Part of a small language model's weights.
Size: 9 layers, width 512, 8 heads of 64, MLP 2048 tanh GELU, 61.1M parameters.
Architecture: LayerNorm before each block, rotary positions, no biases in attention or MLP, attention and MLP in parallel.
Training: a variant of Muon for these matrices, 1016M tokens.
Each number is 128 + 32 x the weight over its row's rms, rounded and kept within 0 to 255. Layers, rows and columns count from 0. The size above them is the row's rms in percent of the matrix's.

# layer 3 attention value, 512x512, rms 0.12, rows 202-212, columns 0-63
size [ 96  95  91  99  93  93  98  93  97  97  99]
[[138 148 105 158 125 119 164 186 124  97 123 141 108 137 111 132 146  99 142 154 119  56 127  25 167  58 123 120  85  71 165  97 114 166 152 174 106 148 102 156 147 125 127 186  85 107 114 146  74 113 110 100 162 162  82 143 143 117 110 142 133 210 122 141]
 [137 137  81  76 101 122 132  74  75  83 146 152 127  97  69 137 132 129  94 160 123 167 123 104 160 160 142 138  98 103 139 201 106 142 146  94 135 131  96 116 107 128 153 112 168  93 165 135 121 138 206 131 117 137 100 177 177 135 138 123 120 125 113 182]
 [ 83 145 136 150 141 140 129  86  49 124 106 164 144 120 112 154 142  74 148  74  69 190 196  61 190  79 100 122 120 193 121  69  94 135  88 133 161 116 127 156  75 167 159 111  49 114 163  93 125 152  94 150 106 100 135 150 176 122 133  89 159 170  77 168]
 [129  51 143 163 133 143  90 101 182 136 117  82  73 117 142 143 132 162  72 142 106 157 142 120 230 150 173 177 109 178 167  92 152 129 138 153 149 144 122  85 134 130 153 167 135 133 149 110 110 137 189  84  91  27 120 116 115 112 151 137 163 172 159 155]
 [151 117 119 163 105 161 110 118  82 111  80  84 158 192 139 119 170 180 140 188  60 160 141 109 110 123 146  51 160 144  89 104 101 146  98 149 158 105 153 109 101 124 128 115 138  94  92 107 115  81 118 143 143 128 141 177 139  93 148  60 105  98 142  92]
 [128  93 110 103 113 107 160 144 134 187 131 103 121 158 109 120  99 132 143  64 216 131 139 150  80  98 121 117 146  96 161 145 139 136 168  83 129  99  87 125 166 108 112 162 193 110 114 120 118  98 121 159 142 109 147 129 216 127 128 128 154 138 106 124]
 [ 61 122 159 105  88 129  98 106  86 124 148 131 112 160  71 123 145  81  82  83  92 162 161 157 167 143 132 153 151 126 114 145 105 105 151  82 152  77  84 171 128 126 148 158  93  37 121 130 156  87 177 127  97 118 159 185 146  81  93 164 127 140 152 130]
 [141 152 160  88  89 144 148 139 111 154 137 122 162 173  64  55 119 139 107 175 100 158 125  94 115 142 132  82  85 155 120 165 158  97 148 215 147 120 184 145 120  88 118 177 121 133 108 162 189 128  85 150 186 123 106 107 136 145 102 163 100  90 146 141]
 [134  89 128  66  99 136 160  99  87  86  78 147 164 108 123 132 142 126 147 117  55 100 123  96 155  84 108  83 155 123  97 121 148 206 129 125  91 108  72  94 133  91 126 113 157 144 148 130 142 161  95  69 136 199 127 111 113 168 153 135 145 116 116  98]
 [118 154 120 163 150 137 120 118 135 113  98  85 175 108 154  59 132 113 137  86  94  76 135 152 103  67 130  82 147 153 190 150  92 184 103 130 109 103 176 177 162  70  91 110 135 133 118 190 162 141  90  77 186 141 114  98 137 134 146 119  97  82 119 125]
 [132 163 141 114 165  77 104  91 127 117 148 111 112 146 109 126 149 134  81 204  81 103 135 110  82 107 211 143 156 111 140 110 114 191 122  96  85 146 126 168  70 120 182 100 157 116 142  87  71 162 184 149  96 177 184  62  78 139  60 131  81  98 141 115]]
# layer 3 attention output (transposed), 512x512, rms 0.111, rows 202-211, columns 0-63
size [ 96  92  87  94  92  90  91  89  91  93]
[[128 169 149 139 157 133 149 108 111  83 165 115 169  60  79 194 129 144  99  46 199 171  59 103 150 131 162 122 171 151  93 165  87 126  75 116 143 118 185 142 153  61  91 146  69 162 140 163  90  95  88 115 109  91 128 135 131 122 159  94 155 136 146 170]
 [ 92 116 119 140 130 167 100 153  76 113 118 119 180 171 155 153  92 136 140 143  95 141 126 167 188 177 108 101 115 154  95 181  52 166 112 106  87 140 107 135 167  99 154 139 165 130 159 191 127 117 152 128  92  96  93 111 156 106 100 136 125 153 111 103]
 [102 141 128  98 128 159 115 117 119 148  91 139 248 142 166 156 106 170 110 145 176 122 109  94 116  88 163 143 140 221  83 114 140 137 179 133  92  75 114  89  86 136 131  38  69 155 104  69 160 173  87  82 113 133 168 122 144 125 129 147 160  85  93 130]
 [174  97  88 135  81  69 136 120 132 158 101 194  76  66 114  95 116  93 131 110 156 164 146  73 196 118  70 108 159  73  89  69  80 107 148 137 151 145  71  99 136 102 139  74 182 145 176 159 103 131 127 121 163 168  73 163 109 172 169 119 147 120 141 140]
 [126  88 155 198 167 151 145 122  91 146 150 125  77 133 129  94 153 151 128 137 195 126 113 147 157 123  63 137 160 132 150 161 149  99 155 177 129 122 154 174 134 160  51 192  85 116 135 117 145 172  97  84 158 123  98  87 124  65 146 121 150 125 176 106]
 [160 127 124  95 146 157 104 121  85 155 134 151  69 131 108 135 141  79 111  92 117 134 143  87 106 146  95  70  67  82 144 143 135 111 143  95 149 138 158 191  98  90 135 107 181 131 130 106 164 129 157  88 141 112 139 114  78 120 113 118 172 131 138  56]
 [ 94 118 159 118 167  79 162 149  69 109  79 150 138 152 177 163 164  72 126 105 101 143 119 169 165  97 145  54  95 139  90 139  52  71 129 149 108 135  76  73 112  95 134 155 115 132 126 114 159 117 114 121 108 131  66 139 180  92  91 182  92  92 150  90]
 [112 141 103 131  85  74  89 174 141 130 109 128 141 135  97 167 168 144 198 118 145 112 106 102 178 111 152 113 105 145 141 122 103 129 115 120 155 178 105 184 122 175  99 107 191 129 145 105 170 182 117 151 127 157 182 161 128 129 120 140 135 142 157 176]
 [126  77 143 163 106  88 114 143  98 151 104  85 117 101 141 127  53 134 139 146  92 170 145 104 136  70 191 164 117 137  92 127 153 101 127 144 138 112 103 124 131 128 115 138  79 159 108 157 106 126 149 201 101 181  55  72  91 126  80  74 138 171 201 161]
 [ 94 134 135 160  90  93 132 173 117 115  70 152 105 135  72 114 159 115 132 113 162 107 119 133 124 166 144 114  77 181 123  75 131 142 137 148 103 124 141 119 141  94 129 166 121  91 170 111 148 165 156 183 172 149 157  73 116 163 133 125  89 156 142 123]]